Each number is 128 + 24 x the weight over its row's rms, rounded and kept within 0 to 255. Layers, rows and columns count from 0. Numbers have three digits each. The size before them is the row's rms in percent of the matrix's.

# layer 2 attention value, 256x256, rms 0.0847, rows 134-188, columns 0-127
083:157128138107151126078126138162163125120180126141106151106144147151111075116160117102128124134124123105156098168142098121128135169130163148131151117109161118124148150153160110139140125134141109158127178130139091082126128081170121139170130161098088154119110122108149091122134118113091110083098124115134141129128134104132144099128112150096156129116169121150159146149147126100147125117093
088:108120116118137100131174192083120121120165141136154116127157111165142126130111130148121124147085166148131127152139179140099144069163109157118113121106128167163134105140110146090190108165147105117176107128144136092134171119140158182097145147112130167126130102131120126116131120133093176137125170140134103140131138174104103120145116088151147170128143125140162121155138069120121137110118
089:135117173121097149117081090114103137133094144157148144132145127074158115122124161169139126131150115103124119150116154077121153114127103113163111107149138150134121100114176151122155082120104122139118139116088149146115107116128134145123166158099129109137083122100094101080108174125100096177118111135115143125138122141130108117091131117146161127127133110150105166158152118114166152105098
097:151112115111165157117139126118097106093124122146107140130162093099082148136093112121132117092137095119099094137171111087126148139109104131158157138113154145109163141114097114075151105110120114106114105098126142122164072119129151118144138115110078132107150145106107139110153138130143108123113118168133108138123102099164131143144153161125098102132146124140143145161126088087158159086083
087:112136124139122149124128148144162120144155098116130104075142114079123094119166123147118151137122137148111123114152135120119113160125125127111157100180090125116144163107146129143136126120159167114136139147134115124106119123131158135160138151116109159095131096122119111124109116171130140140103101110117159166100088150125135102182107153138157117117121138123150176135146168142117108124117
092:135135108147076130121143112131124128109180136128080107128138111100112108114106124155100121118165117132134104090137125214091143118099137126143175147171116132138129100158113131151110139138136103134096115119091139110097193142117077138114100139121135128120111144136129133095074145124108152128119103128111102119147130183113157125150125151144139164130119110142190106139153133117134191147143
093:130145127140182134147092125088140172125133127109169126154135138129162119071117163136117122097095135158120161151090147127131173109131151124173085101126134096086125090107115138110133156117125122147107129074120157153141178141113158151157170095109173098104176121099165124112146174149091113120146124146147131117157120107102155113078159138121115096132138122133125149115114146166133122147119
093:125122148119141114137104130168159150112150147089125105141094141109132112140131116103109108161157121142133152092083125157135119165127132142144134163154155132095115152115129111154089150124118102177073138170106137130129116103103128112175102103128077093117126123169115121080115132122124107169092166107102177131118122095126144133140111125153102097039104145137152146112113115096152128188125
096:130137119149042141135171111142143146128155108124113121128125145156119145152103136125109102112135118101119141142147120149157131118080105121139118149155082137137130124124137153150159161157103073139196103150139133109106163164137124179170080153111079135099112180153111154124135132127150167122127135099149184108171152139129132107100123161134145123174124129093093122144139164122154097033131
090:099134111157115110124127130131171129100123150152133138144142145182156138104144134099117123141095131102095127135106109110124145128125150129130144114083117132103094113116149111120158118104103088130151170140180131158160113150132108143163141126184111142160139107121133087168167119127115077131137164077124131127109145066127128149171142122124192116167118101126125147141150124124139121154140
089:153153106119083151104127160107155185110129121150160133122125142150170124112093155133101152132063112126103135117150125134077125131104148134159187135087154149123118087094138126174123100179142106087154148135115123132156168108115115137126079141125170139082143118127177112128133165112133139139115116126184102137144064143122174136150137104092136121137109153137161175119121109115132145105108
093:104125129129096088122143089089173085142133135107142084092121091177090124184143120097127126125108134146139149141124129082132136123178132111092123165145115116162111116113080093104151112118125098114140159162104097134123110116094164091144127126166148223151149097182110138108158118178153129113135058120104096144157149124119084151155103136132191134090126153152141128137161151123116122134132
092:056112114170136129183182105166087151101120119106149107110116107085123099105128164158151136139169111129143151077112141110147093102147145172161123110125151124118129139125078145120125156136119110109127137126106132095141136105191107093122095101133141093163133107123119134121128102098136194116154108111124168087136135111133114122116117096132094164123134109101148092052127108167107128139109
084:088131143107153139113089099157110133103152158111127176126148130109167145149095124133125105089124110131097051166105138096160086148101129159167079143105106171131143142102161091113144096112135150101163128115114157124165134124170162141186062114118161142128082133109136130126122114142133102120130103123092121091148189112165123116146113133134137135126117159128165126078123137180156133111153
094:116139092088145127101143137150138176139121125126088138098147130110142129134157142126122171124135104104148134150127124124164123103096170123161155139149133117148123137161094116095142122126148083150156081084081134086101135122153154141117112133119114137140152115129123125130110135102135156148128113144098166135119137115127137131149162104134138136192123156149069106164172121151158103132114
080:165127094111080149093109136132177153143110109168133121098129097145137118112106105144126109135116145164125131118159149128117180143091123122166122165121119126126139077127119126136099135150127139092161125147120124120134108103195177154136160159143178110102132143169145092103138131129123096141123112116157132103128113114112133148141111145116153185153179105085146135167132161140124136117144
089:129140107155084089112170094134156137157148143166130133140087144140141130125122111143139145088117119160101139122124147144139133155114144145109160130147109151097159122144143129091123141121110150071140138156137140123117149150141115152166128154129142086130115105131058146138127072142128144120097143138124103114139120076087160134187091133128113090154123139139119140152096107114112102153172
090:135147102140160155143093137139105117097104080144127135156127120100150098146112114158145142132148162141173139123157143175131123111120127105214117100149135079115120154168112078111123154127134113136103112152109153131132122144125132125143123101115123094087121116142101119121168101121136139095132137099104115154088136093177113119137144164173130113116105108123162116091095132107195115128148
086:128081132091136154116150159137148146142151151156103118120101154136167142123122132173146186108119117145168148147144123101116141093142142124108098142140125129130063135116090161102158123099133133149145109100087135107108104146104144108101122101145127159116159115111195125104066160113156122122168127127125146097118097119142163124131166132112103116156138128116099191170117170123139124173133
086:118124141166153177153132142142125119179104118146141146159139153101124145158118128153098150137121138124123112147087135113178123146114113175111101119159091127119075136129103154122116109161142166170124151158133134186083119116079146146111135115149118113090117090147146117128133105108116117093121135133156160134146109134082121150166161104136148110118117132148161121127150098124117131158105
086:114117097080114151098104177142140127104109140140143112136153093127146118172117128152158148151095130149161121131136143110147103114108121142157099144162108102162170132132110112188109173138132137100178111139148172133094110156120135169162141108128131131088100128119170168122080153134142127095143151150152104109105090148145110137058154150112125112100122138146122132075107126125089126106146
095:134119123134109129123107152124088130172135120125095127143111123133121108147137076151136095128124186137124211094126140146120122120156136134140095152158158111122091169104107131125099122093126125121138159175092159133109128077127162159146147082161110147106127086169097127134099107150162119137082173170123101124148133123133115119121146144112136100092143085157109137129103141155153138142117
090:085147162127101124144129152114135148123125065080152085110145115122094109135127171127137165150132174155073104123130106138116138132132101124061133102113179117114138129149136116114123133127140124125139118129120122146127131089157103165118152159124155171151108117100116111125099155110105102167113115126132118137125114109117112152111129104160125161058132117139088107182141081083129144135108
091:146106147128152120146129167128090139105152087130106100118100142074124121174122157148151103067110118117130149117151190152136119133126094143122169138126144089129118136132106087115100126130113140114104112158120119112133166104136137127128082149127088146142138099115111114109112145158091123119102127125097124157096130134145140119156164156110086157156118108133136122102071137112120137118130
095:109122096128126134128122116119168082127135057129131092137125105157135106140131115098123119158134144101113153120146100175101139125146134161123129115128132108103115102141120089147158139200112152136110120187106117118146160107072118165112139099156127131117102195130113154148098138114118172107120105111137127111124133140134110140127091122120132135091091141123135086140131106139104119128127
086:127084126127124123106129131080139139143132169174145112111123137129099184125109138116163152107155101120104129104103132098175151111153117130100102143135127108169132146147115152125131084179128133136133126106143103102110066080095174095148141123128101116124113132124120107174157135177098122097115123168145126166185130149130136166128118119153127091137134126097150148165141111121133144106146
088:130135093125159150113118138115127126121161102152100108156146125120074138154104154129101134143126105136192130097169164157161096135127123165163088108095153130096117156113079065139098150128138121136111115142110145140090143134136133163095134119148116152118120155126124125131088126174171124123135147140173129151105177138158121171130178129157114153149132135119100135159130135114142140152109
097:165082133163112102083123114123115125151135078142134116125137149162137137080140135115148129129128112112113164124156157161083136091128093131152159096164097158169182120115149118147105110148159094081136138123158121125094088136098076154144128136124123113110138146162134152113132076137098134098111108140118126103157142125170127113140137149137147136132118098159159163110123111111117115164119
087:177100099121102167141122122133116110125106123110130169079132147133096118131136148184105120107136109149103140133157140114147095095128128082138105162154187152111122137107120099104138144121094125132149091120157074111151137101128154129125099084093173143159121131073093138103147105120096145153132155162151159094153101139115200121150154107114118132137146085101098122136188094113131115128122
081:137099156151130126125109148137112140117083117125128124117157149162136157072138125135113111145164136152066113109126114123082135102111093112103161147089166135164159092161129150118162107125111120114149133135098124141140109127158120120104140143157133131152119134156149128174138113126149150126107119104101138129168156124107125080104081111126124091103114140146142118129111099130108130164143
099:144198103096089096114120153119103151136116151176131125140130158119129129151141146174128128119157095127104134115105158128171110145139118130185135124167090141186123149127117155155106123177164142106122149132131124113129140125095151154120137114150139165110111089108111095119145159074112125139174137115155105097141118131116119129131096150129146107142183136161146139127147123139125097144140
089:141113133103144110167111131127097173153112109125112103132155134144111138162108120129166108126120159129129181160130136103151129105107149093141143127113143134141100117110154112113141086108178171136111157153155119116098105148152131127107161112132111098131179147165151108155106079133120128148146117176117143151124159107144093137133109124137137110131128150101135158169128121175170155138101
094:153133124175137128146084136123168109132097155152147139137101177131116131144172138157102140149138136100135142130151089112098135096124155151177124093124085137113109142126131136122182138140106139104158122060131098152155147099147163132129110132160151117089103155144133165086155114143150125082119113184110139104107118134139141125134163118125149128142131132160131105157166108124160120126117
094:134161123113133126140128130158158120117142086120111132179148097111117091147142117124141118140091148105132093144087108120136119091154119112126061107103138150156077190150124162165124075138185097122122093115157137125154095119119140132089129115109105125122145190136149104120162130116130147123168106160115123141114070150163119144113145157107109144125141146127134116142101115169104157165129
086:132154128119084139146140116144150113170109150116109091151122128122107139128122108122157124126160141141169118136161168156134120127096127125166118069092151134090117128135136159141114153136136155157178134132119111101115140159089160172113108128133126190137100099150121103138107155132139104106116088124146154128132119159066103149134091118176111165121121161157118135091128151102115136113154
091:134118111111159126124078156125169146137093097107132108135114106116129108125134095080122142090141140140132131102142135116146103139140181138099108106165098121148132107140136172127142115168101138129114139165106140169097152173115143126113159138173102140149135126169163141118117155132196128140143141127085137081122134112092123103114105137123146085124138182118136133119102136118153082164120
087:125140139103091112152124129138095107162127132139086114116123131138116173101113152107141073111123114143070103164172133115169083123141140088069099156150084127098088152107128149125113139137163121129130097126118148139098125113127160145094134123121105118137151118089158075097181162169163134088131171161108117133119129148135156133128109118124166144166123150151098144111138108100117126140131
089:088079081121135140138150096159122131151092138130128157170117130137154144145117119142132132117116115143124093119126155094116148147136139116162109132134141170095128135142091132124141106146103145177149144135132103177145078135115099095145122132110115145126110107145143126104160100103116099124123114115184144119134134116121140130141165156155119103116161119177159118148157108136110094130153
087:096123163157165102120087149116129126135147143092085141121102128107132118118110134149112166092164156148146119124140114087111083146107138148152062135098114145117151135127117114130135119101147119141153143143139131107132080091134134131179136139107102074119135137134110137097118113149158157150177168162112130152149088163147126113131114126125132138145151111117156096116145169127130117167183
091:121115099135123092094147148147086126110134105129166127144137079123097157108080180106143120133127120077172126108182131129119137169122092101112144131175109128118154115142106139126098105165134133180116141100111084125151111115156108208107129111091130115118149153130130129127132119154127160119135128127144120112115121140111174134136142132086142165130084131188120126139155109151109146152130
089:166109130133127170114094168139133087142139118146120158154135153130103162130152109128117109130143165106125115142100133152120127113168104140113121114078128145132097126107124081118150126153159091108102115170111138140166153072101140096117116123121105111096119169151119110135182125137105168067121147146073127141123114148140167187126157079119108125144137144097099120111122131096163100148119
089:093073101179137135135130114097157132137106103120125144122089176149162130160111124099135102161130145078128123146103105173117119141102144119127107109172114155138160125146103115126125144103136127117116095117140116110129114109159128113130075118137103124132100135137155115092117158146104148093092106106161087137109115105094136071127138095121139125110142122177118158131086122102114121124139
091:186122183111131141111162130137087143095132145123146162118145107135123128136118112184151072110145165177169144142142111102149178132136119096153108146081128154139120141080105127108118139157119101124117118111151120137122135144103127134119161119121131136129091128091111111098119147121121161140067120136128119114127117143121165115127112191085105170153117096105135099132089154142130130142104
085:130129093129149115127115123120120119116145150108129096177169140100097123147135147158131145116131104086140143109104179112143136093125151174117145126140142148107146127150133103145118107113164079150118115124136148128151142113111082117140129119134146115163170148119086131081115133116112104113129091189151136134146105133112131149143144101090124101122084151123099104124140094098140128151134
084:084126149180131137098117126122143070135191131133111116154105121113165121136117103126117127113125118169113170132119170132102090151132111118105137118137124115096120130139122114121120117137119075131119110128117111094153177091132154137069120135107122112134098154127106150100121142123132122136148141147116147157094139120134123139088141140176152145118120162139105141131157124141102126131139
087:139155055123112125122122135138143140133123152168110113163121149119113139121131128126103120122163156125163164140149101105124121139123111135128094117127148126104138153054129127132112123125158134103130110171177097120131123164140131136179144108120160133122147121149150114140145123130092138141157126131132173090138080130176122097128121121144133135127091109151143153103108151086136142070154
081:140127122158153099129143122170101159140124110132132142092189099129132102145104145124137144135144127154093163103159138149121078097091081142140106102103171148139115160137129119159145099068134135116126134132123095091119137138146090106096134143131154127113114115110117120104089180135145106107130120093145131135103106152124083105069083122118156149113124096145147144137120147154115092112093
086:129136130122162109122137195145125099169141085119096139144095115106136129110128155119150115147138109149162099100118118134128164094167106101137113116155105126118148168133129138079092145115104081143166105122147125097114124137131106099149102117098112167104150113103146100109118111167095117131094157115096134149161155062138132141124161095115168095126116120142126125152141094130105130118094
091:067162107121117130155103116152103150089126123128102129112121123126115169118133125122108133141126168144145109071101133100132097144127153127154113179125142110082106104126129101121150158146150116110118119159128140156142140128151128133144093135104108131132127093134086151095138122113127113156113133121130106135139141105151137142125081070106100146132150136070146139106101127113136120087134
090:120114107168141158134135139142153137111121158089147146170157144127172108116148140143122173137113171098133158135175143125119088096110146132112108120139136118123113130146104111151097174105145135164061132114163107148158087151097111153156117127137109112111132081141138105139138126146110144108132171119130152147159175102177157155110093129074135125063114120119137106132095133111118093151153
088:120109107084131130166097112147120137099118115138139102095123134129146117090126119085113154092143143152151155154131132110118151126137152123069080124089103160160149117100090153125102172135108129077109140143132128130144129099084200097161117104123153136156110130133083153117146105119118153102143077109160116120111142122085117153099116137135116109142130146132132146171102098129144133088168
085:084131146106120109139099109154165124164151170135118159140159119176115124185167119112166138152192107120112117138118127087158154121153128128070204139105131113157117165092125156126150136131131132138159145059121133132115182148086142123104138153136136112131122101141167129135168124116141106134112103169128102130115119126124118099120112142104135128107096133112165153137133150173119129128084
088:147152134090150084135121104107182134152123142142150118147156102103120152119127142146149141099120143155145160129149143139077193111150133104122135148123086136090085130121105122073114091117099097153133101124121123130116120160108094113093161138130073112080135131160094171133095138110137148160135121148115178122113102136136125140153128116109118162120141137096128170133141183127137175126088
090:122108098147117101106135128059108145148131108123144100125107112142138138140096105120132138119093152155088108120126157127123129149149136129141131143164098116129117102143110139164091141137120122170123139157113104136130091144116087159157176106105125146062089127101111126122104125159113156147122110103135087158113152155123123158150074165140109158083131108105126103120079126128112101137135
095:112152130125120152109147153133142134097117170115120115088138154141145176119141104121081132101119131106088173156116141134120129120102166155143162101140125152094109116147173148165127124121110116153138138133129144105161143134110098142143121138116100086124137157123105134184109140117154081157122140145105189103125135124111167126135113131150155123121097085159120142141136122133081132114151
# layer 2 attention output (transposed), 256x256, rms 0.172, rows 134-187, columns 0-127
083:141136118137146119136105091124123121144142129077107125134141125152088106106117126108164115129129154152083111090163152117123085151164103132133191117073141127139086137102119169123132083091127119131133115142103115108140134126151177117109123108102113100182153102150144114144087134117143137108136180150122091148125148122142128111126158094146162115129131108126133142117164138173105124159122
089:139159078125126105134149125100124133087138147144122138109132096111115146146107122132089130118112145135105126116144096147153090153072109131135184116155110165121092096175124131153162135148099110145150138069140098153118113123116089104131135157148115113098139106137122110179149138107136105086144141141105111146152139129142136128115132159125088159104151098158121144144145148149142081124124
086:145080127111146152115102151093127088109167142090130113141146134139128132151133137104187110123125154099149130148149161122089092111086125099124145144133133120113099111109147135098179147169186126086176096119077133166156127122128163106126119150157102127116127128104160131137135182105172142125108136154125131148099144158144143158127093173146138131121177143127140150161131104093148142126116
102:127107097120140149091120084097125119127161137142122165113137097141122112127195114163160172094173130088133147118137116121119101116142173138137093097092098109147125125129130136101121193101161160137095115127127074109155166143145160075198139101145119158142130128163122132105141138121154135145161138132153070136068118110130128142130137153132120121129149113116077119150078140159113127117133
085:125155146125128164088185115136151127114109121127111147148141122130144149137097128077141094136145115130137124117123089135148167095175131125103118135118130155132106095083154123142083113149093094124166140106128107159145104155120124113089121081099152130130104081113127123109141145134086124140156097151144103083121146109168138132088133131153166117124147141109131155140160127164165122151137
086:096053118113123126131099135124068141089135130148127157073090131167147133158117112133120153165077143115111106109115102154122126139153113138146111098128103116167124105142131070122149125137117162131147116106146119122107122136141134144111110134103144154157103173114075092103121103115120114135151129119112104106125081089123106148156112139174105115157125090170119146122133113123091078087126
090:156103097136144106144147095118157097109147162124166090117104100087105141085091157087096097168086111125126105184163124101137142130139159133122095127102123112125138144117119111119155097077158093137147079147142127140141149119154102111115136094144133135121128112103116161124157140118125170109155150136128129130185142189132100129087139153148094104136138104137131122141111155129146103143144
091:145147132135115093139168119104137149095158150110150114174152129146146151155129121118075147154140124112150125093102141123113144155129119134123088087134151115102091124121138103150095134117121125105140035178117138111142103140120134179108119118137126130139118131160116104104130172145116128165132183122143191072097152119142139089145149131154153056108148160135107115113090107129149141171099
098:130152097143152153165121147114108143118118119163099132112167108144142115133129104122117114082123112099097145109116140103127089106104118126171194125166126094130124147093116126115108133156157146151143141081139135130104089122125101116149151113083132124101125149074113103149090079132123169130104131091117153134105121156145101129139149158092103140140119141127130154117136095164126132097112
093:150154142084154142144149141148149089132132123157128152166131118130120142088135119154168148127183110116115120116132131133135159113147116126086139111159119123096111180142121133120158119160110145148122093093129171117159085152130135114133178101133156128128130136131151134146121132096122136144148150123134081102089109135149099082104174142117122118161117111134091162092129122137134136137123
082:124142113093142149133102097128092131098158131130163138163088118123122125100085155102115138133162131119110154119122138146163110139105132156148129101129160124182138124127151154135114102137143122111154101136140120110140148123137088133128125076090161089090123177109118144143157149122082164137166126143152122138161143148137143127147142151158138165144150078190122130122166154147148169131105
093:129181128107139149123128117119121128134116167144109159096128139140145113094130103138055160117107126129147095120105095136114132117141166088126185118140127122188149111132137127122133155116104120137108158143189091144103145085111075141110086129142149112144133136160174104156146076102110079142107127098157148106084132153180146090132141103121130110101141140098108122109103134167142135095121
090:125130151162161075167128135116133155135119106157134102130096143165110149106167145136119124136115132132142047109116125121119147114118112128154108116145077143139140142158132103172098108129138113146180115124126135077139159124154142138133120135167137120115157126134094144077177117153175097126155137102122119170142153093106136147102126118168116143116139084099133146161126084133141118131178
090:149082165078131103158113086140137108133108131124121105124127131112148099113161088113161137118094125123165147084094137102140164133130132133132170141209127134094093143139097116123132085126134123206114147111122119142132106168107089110102116103114113143127120154138153107137121088136157129136100119155083139156097140114130129118132178129135096132114124115150126172160134120146142134157117
094:184131104182157110108146098099113159183123136135091131180118113136119131109157110114122161100088117112088096175170123141131066125126097126119144088160090152130135131147151129152153138149120103135150143126115109137132111153121123090123158167137103128133142119093157100143113122132133112111124115154170156159138053142100145126145179146134120139143119122151151145141163113108137105127098
077:091130141130127126163119128156094134164127148138155124103123102132108143140123098101112143084116091121140130142103133146120113145113115139164121139094138143171097129116159129130113137104134147154155159143135147190088099120138108137091153100115129104125170178167110132150152098110133148141115170145125097137146089112154156104165145117146143162094151094141163143134126137149084134100102
089:116101160101118128098083110111121139120129115137118096088130097128141136166135127075107120139136155116100126106103136154112134129133113141102119109124121129155123101087148145109111087134151136133123131111127150146152110110144098146116130138107129161103139148115122142106111142128124119166121160092077071113143100152135091135117165100105148182089120145152120173125153106102135115136123
087:119096158137118158143110103135158097120144094121140126143108111125134124090147143168105103154098118068126079094134160152119130122137148152179132126130086130096135117137147127142094165122149118120109077105147088115152112130161140133144167096163151108122138165144117143093099055141102146137077116097092142127110132122139122107162141132166112086107095120103155159099094124126116085151162
088:151132112119150160099148092128089147142124137105159069186127116102112126159093122169117157141133100136124113157185135121134130094096146138128133086140144128156111139125101115136072120118109177135153095145135117119139138127103119128112121172099139118150149097082157112137171158105137163124097116090122103099113101124104098118100163122128160129139154118087175100114155142088135136097161
087:160116153075140126129114136124162149132079124112105134154103118114112131119118077129127110152172106132094162135143139151107108132136107113100104119137098131145089146124131120119061069159152071182128130131164105149123106165107090113157162127119121114142106162145140133161094157131145131114089118105150161134130145107098103091109128182134150102120155110116127115114109089166162116119095
083:124129113150100133165115097136121087170150133143152107120135172114156127094145107131105135141094146139136131165135105142082072149127136138220113148133096171192151138116122101127112131093139141099111089122141136146122177125129136120109097145117147148128128133075127151132130140127127175138118088115128078105116151116129129175122163107116125142125123113106146103108097090149148134173148
097:116132133134111163124165105144129123126156141113138113164180117114134169195125079143097145130125149130124145101163121148159131091133094109127109154123150149147109160110177126157110134146104091101086123171147108136129176090113129110109113095112114108122122148135138116108152124109132102160091105132156132101102153166155124144113114155115115083056098188098149151094094112152176112133153
087:097110137148095128120149145099115086153130152117116108157139165136085168149118102179150144116112105155127143131112137122119130131107108123130162086110159159172136074136116134136129117127120120149175126145119122095114143124143117145134121127145142152135131121102163121119106196137152133129161122137141106151144095112132098079123113133142164122092124103114076137120130153110130090139157
087:095131134122070172157134154122108123108127127141123142152122146148129136157171133159110102143137123057138166092161134141127120112156108124174150117137134125117156145111149152169136133155157119100093106108099113151153181120121151197132110115133144134154140148125138117111120177167096073151117158117149158100108140107122115148135100117162109121149100115119166144112088136111129134137146
091:113192089106120125100135114119108139093153085107131130081130094186070135101122154179139119153105177159130150146116128105124162095134117132157143138122150108160107109131126103131137134091103134135116146091135100137137089117129133116156175130143152117146145143111128181118163192112095138165155128106138119131141182096163129101135178154160124108127105168135112153128143144113108106112117
084:098157115107128084119127153126126163146117134109149099134143123125157100148109137113112143102164155133110105103199117157113111114138181125127143083082099127133137121156148122125139154116167125102138129097109108131147141134125116148145117163110161108118091093128153111188170122121120117102134183134147147152140154160129124133144144176094126126134119129104085091155122163136134157087111
090:084111112143113120126125138129125129142109114125145105151089136121142120156137149122098104101103105093074144151171170171147117171125106141179133135158087126162130158120137122143141157152120127125131121120142106108162136097122115126144159122099140114137145150126121123133122129100085128111089136110132105122162107115137115096114100153142076111105077135083135091113117157137125095148101
094:144136116100127127076133115115127161127135092139156168145146099093134133171129112120163088121162164129170113115117158179110159092155107141114131150113135120161143122107153122134123138145121132167116155074109129125142106112138119143134143102103146130100154145099074147104123102073110106179101136124097107162093134109146098116141161101108103127146123129147106141090112115137159127118108
083:124143150120165114154118134140115135147139119095132125121145111105112153163139155127102156087169134131133185170155138128120120149088131169112144140152136134079140133122095149097109167139153151143129089126122134141120171080103115136096132119140105104116133126189090115122174101147136126126125146104128136142136109124127148100130139157139157132137122121114149142143164130153156137133153
088:124129120128165131111139135148127107082109135166142101108174105134129119118099145109134152099149173156139075126132120152128192136122105127112150103104139147143121131110114106122093116163122128160140150117129143119093164130148122153128147159099120161133144137168097143107153114136145090127131138137131127129123143115171134117151115126077084160146126161143104128121112139061112126137126
093:152085153134115094104123121123161138123103161107166104164120103115165097115095147125101075166099123129078194150104124161118092118099139101149106135145100161131109107117133098120085111106119130138152144120134145117072137125133135115144151122103160092134141126075109109119113148169119156116162137103102078111090117124123140161145151189091154131167125117146162131138141116135110127193118
089:110117137144111124155133154164115128171117125130118130135129121121118169163120127125114096072156147177130110122116170150175151112148096115101127143114140108119124112127198157117084135105138138099084143168110133138132139111088124109177153091124117123155132132097125120139121114146105078118085117100116135109135151124127142124167102155115126144118116142123163075112127144120138131109119
093:147130146130191161113125096147112158147095136150089155142111162114119152172105156126148175111118146134135120128142125121071198119130157118125111129170155112119160165151158162130117089143162080189147127060151110125158099139115104087110110113147108121142132161159128131090117118115151126124100137097109111148149172123125125081149130110135135138154139106108131147117136112120118090132142
097:132124109141119109096119117072139165165136122133105095130140151075165087128080105172165102116117100128121171085179158127128140144131120126153165125137119124142128104165156106133122106120115095116116109138120124097125123128132134133136129156135127123142081106096155107174110076112140118127139110093098168138122154125143140145124090141109138130156147163087135078141144148114116136148186
082:101111122148117155103142133144155117122109129167137153081128135146104132147130147124124093151129087161124165163129127114152128107143139155121138107093091080135096087107164097158130136144121135123132122091110130136109169086133121164120100186095133160124129152114133118105132154173065169141116105113129143132121132160093160126142095166077171162072166116134171173136162104117130126119108
087:163126159146114140135163132129142113135100148157110130167177117127114121112150106124101136141110124147066096127127104096130166138148129145117108086147100123162119145142141132131078121078111153091068115129132145189114081136129106124113109123113119139122097117126200122067131134125113141166132126117114189118121146137130150139135152150160142100134160109116103126105132128120097108128096
085:138131156130121137074138118149135115114079109141105067138123127096167115113129118175112117144130085114118135162175105141177082148109109130077098146119116130151153110135116140131112118129137123108144126140102131095106121139097075143107131149085116146091153155132169118124114142140168141084140107126116103106078111175162137114143148149072085115115147126132109116093118105140126126117130
092:144117139099130114150101139125131110109127138108118130162141148137113138128118106128113137106135097113131121117135141128120129167128154122123123117114086105153137132156118116112128164126114145147088122122147116107140159118083112131163126092146137099129092197124111152125092147146154130113075110098131201133087110142139168079122131105124109158127105133140141133137081118166137152166140
091:096110100151095151144113070092159157129101161115148114159171160126154078203110145117138123115134118100121100100146165150139151115149137141119138141116103137120103117139117103085142099154125125147118148133071142127185138103147123090126112120083096116161111153121107115135128191113095124125104112119153150128110143122130149140133151087128163156123136151103102092133123124148139131149161
087:082123087146127101148108127132110106139118140128146145077124125093146155064094115161147084109113107148113110113179150126113113114157119109133179118145109116152124161139150152089156103106115127106146124121085089102135116097145148107070131125137124161134113115163112140122146099148109142122141118122150087124186109107114140119162095094117132142135142110070058136123155162107131176123133
089:134169123120130141101148122136187124108101137125132119126138132105128138189124132150167114146187187101107149156124186131134100117176095150118149144096159130144109104146130109165087120134146098117121139123141103117165158145124136113167145146147118155135085119208129157156109123116113135160141154089068135131135160108137118143144115128074115126131130182111102096082125112104117090135175
085:156118143130117117110127165121160111172119125093153121086137115154105088143132122130152118120137115099135111177144120145120102139135096119163143141099127151111127130126098144129117130078110098127100128140155098140185136116106146104106119137130144134101106109111093129148098187139128120146117158158107206140090099113136099122127136097132094122126128106118112082141098114160144103085180
092:167137119170143114127141121156078115074159132099126111122100165128136098170158132119102118122129077072120074081110148121123133117134093099156114126168118123176138125136104137136093123091146129108107107167113166137119144105105116175112073122148141135126117110112086145090134088149118128121120088116109119137141185139117142157101114123152131157093162133120140142139121109166120109095130
089:128140128138133089129147133129141144115139114145120142116135154111131117157138134085147138115109125102106109125083200075080125147081105140138119129160092102170183125142125128140150151150142116093125128169110118167175139129158101139105126122147138144147091104111140111165144161113148089100154144115107111135143094145148104152130118135129150100172153121129119080121168147132164119131140
084:138178093143115177126114118109113112124131130159075129154124143128122143154116131108066110125116100161125171128141119091149104110109131131172162094138137122091141144141133117158141189148152157124138110126140092120153151131083134114095095107097144123111112116153133132173170152168124107130130092142153190106123174139145150129079115133118110159160150142097100152121141132124130112094137
092:146141105129106151122145130149110147131113132131147134154167115100078128110149160138112131135128116104114099109142128102151119130131162154126102130140105095154183157147159120094135126114112142118119090102147139087140172102150148141097102119109154120141138129069133094121134119093082156126139126140135113122122145164149132135142124186146107142153104083133136164100125110166113134135115
085:110137119141132132141134138168110087199108130134132130131083136131096100130117153118151078097110118130146139132147126143145115115105141147151151161134180146109123107118164140150126094121136119129106133168102144108098168145113150115134103110115079114117124162108085132115155114171100085139066095088156188128136146150145161111103088119144162128133102158092130170147107108143147100111080
085:108092126128157132152129136139102104151140137109141100161101123139130140156152123119140145150145143136111111108122100158113128137111137106163131136108123132101161085150135122084135121092100143127144120131150130110116121123170110143117145159131160103149163108172138105101147137165188144120161128144059158150133095147135081126124134146106113141112158113112075183112161149145141107111151
087:073106139127134154129115124140168117108121118151111133135134132103105119179125124151162140147126144120102150102091106157144138130129128142128140128146152116159158133127106105076103103144118163111116141126131174167140157129132156164105140110107167122136140145170154136105135137135115104157120149094084052115149108117171134101115105149121121117062110079150137157123131129097087154149133
088:101154138139122142154124164155118117137110128113131132097132122131144131181146182183118145149098141152130160112166118133156091115088102160128129119156129149122123129124146107101085191103152097135159066124159117109126173068134151138166108115141145110144147092093112133115130176117114156135114157094134130114133130097123153101177151123118140113112140120112101109116119139159157122154141
085:066108102140124144147107114102110131098104117104144157113115124130108135169136089119111152142112117149155121139125113137124127147146108138097131104151142114167127101104071141153127108096176146124141156141124098130120101072127078146092129150157169099102163117137147104114085138136134100100128115120142175124124190132154127108120119109126097152136125145128093117158107132125044158088137
089:144152105088157110137124103112111165117090157128105125165120155124158140132188124076103144107149142163157130143120089128127129122122111142122083145071112119117128125101110129104132160113150130100133150146144153126075162138116149103157097108144127111142114081075091151137142145140119106104156136114184149106127118112114158109154129093092154126152094119132138119116083094144129135145089
086:132159100149129182155129089103105128120139134127136128153116133100141112170147157127128139136129139108138125123131132137145122114149139112157109133172115086152133114148165103104123159171149175115136115136140116098143107114136114145152089096095076128105112156174104124109165140161124122099160125112147120093139121146137123105111097123144143104145157110113140095132123143059161138107162
087:120148104113124125164135123124151089090179137122143106158151113146149119099101114150128126116139097079102127126117126138127152148172138119119140166088113126149142141097129131114130121130063114087127104152122103147148148136151143139107136132111142134124120143076114111118130163129114123159091114148099079100145117099146113143136098093118113149132132133098149126108084161136127115120135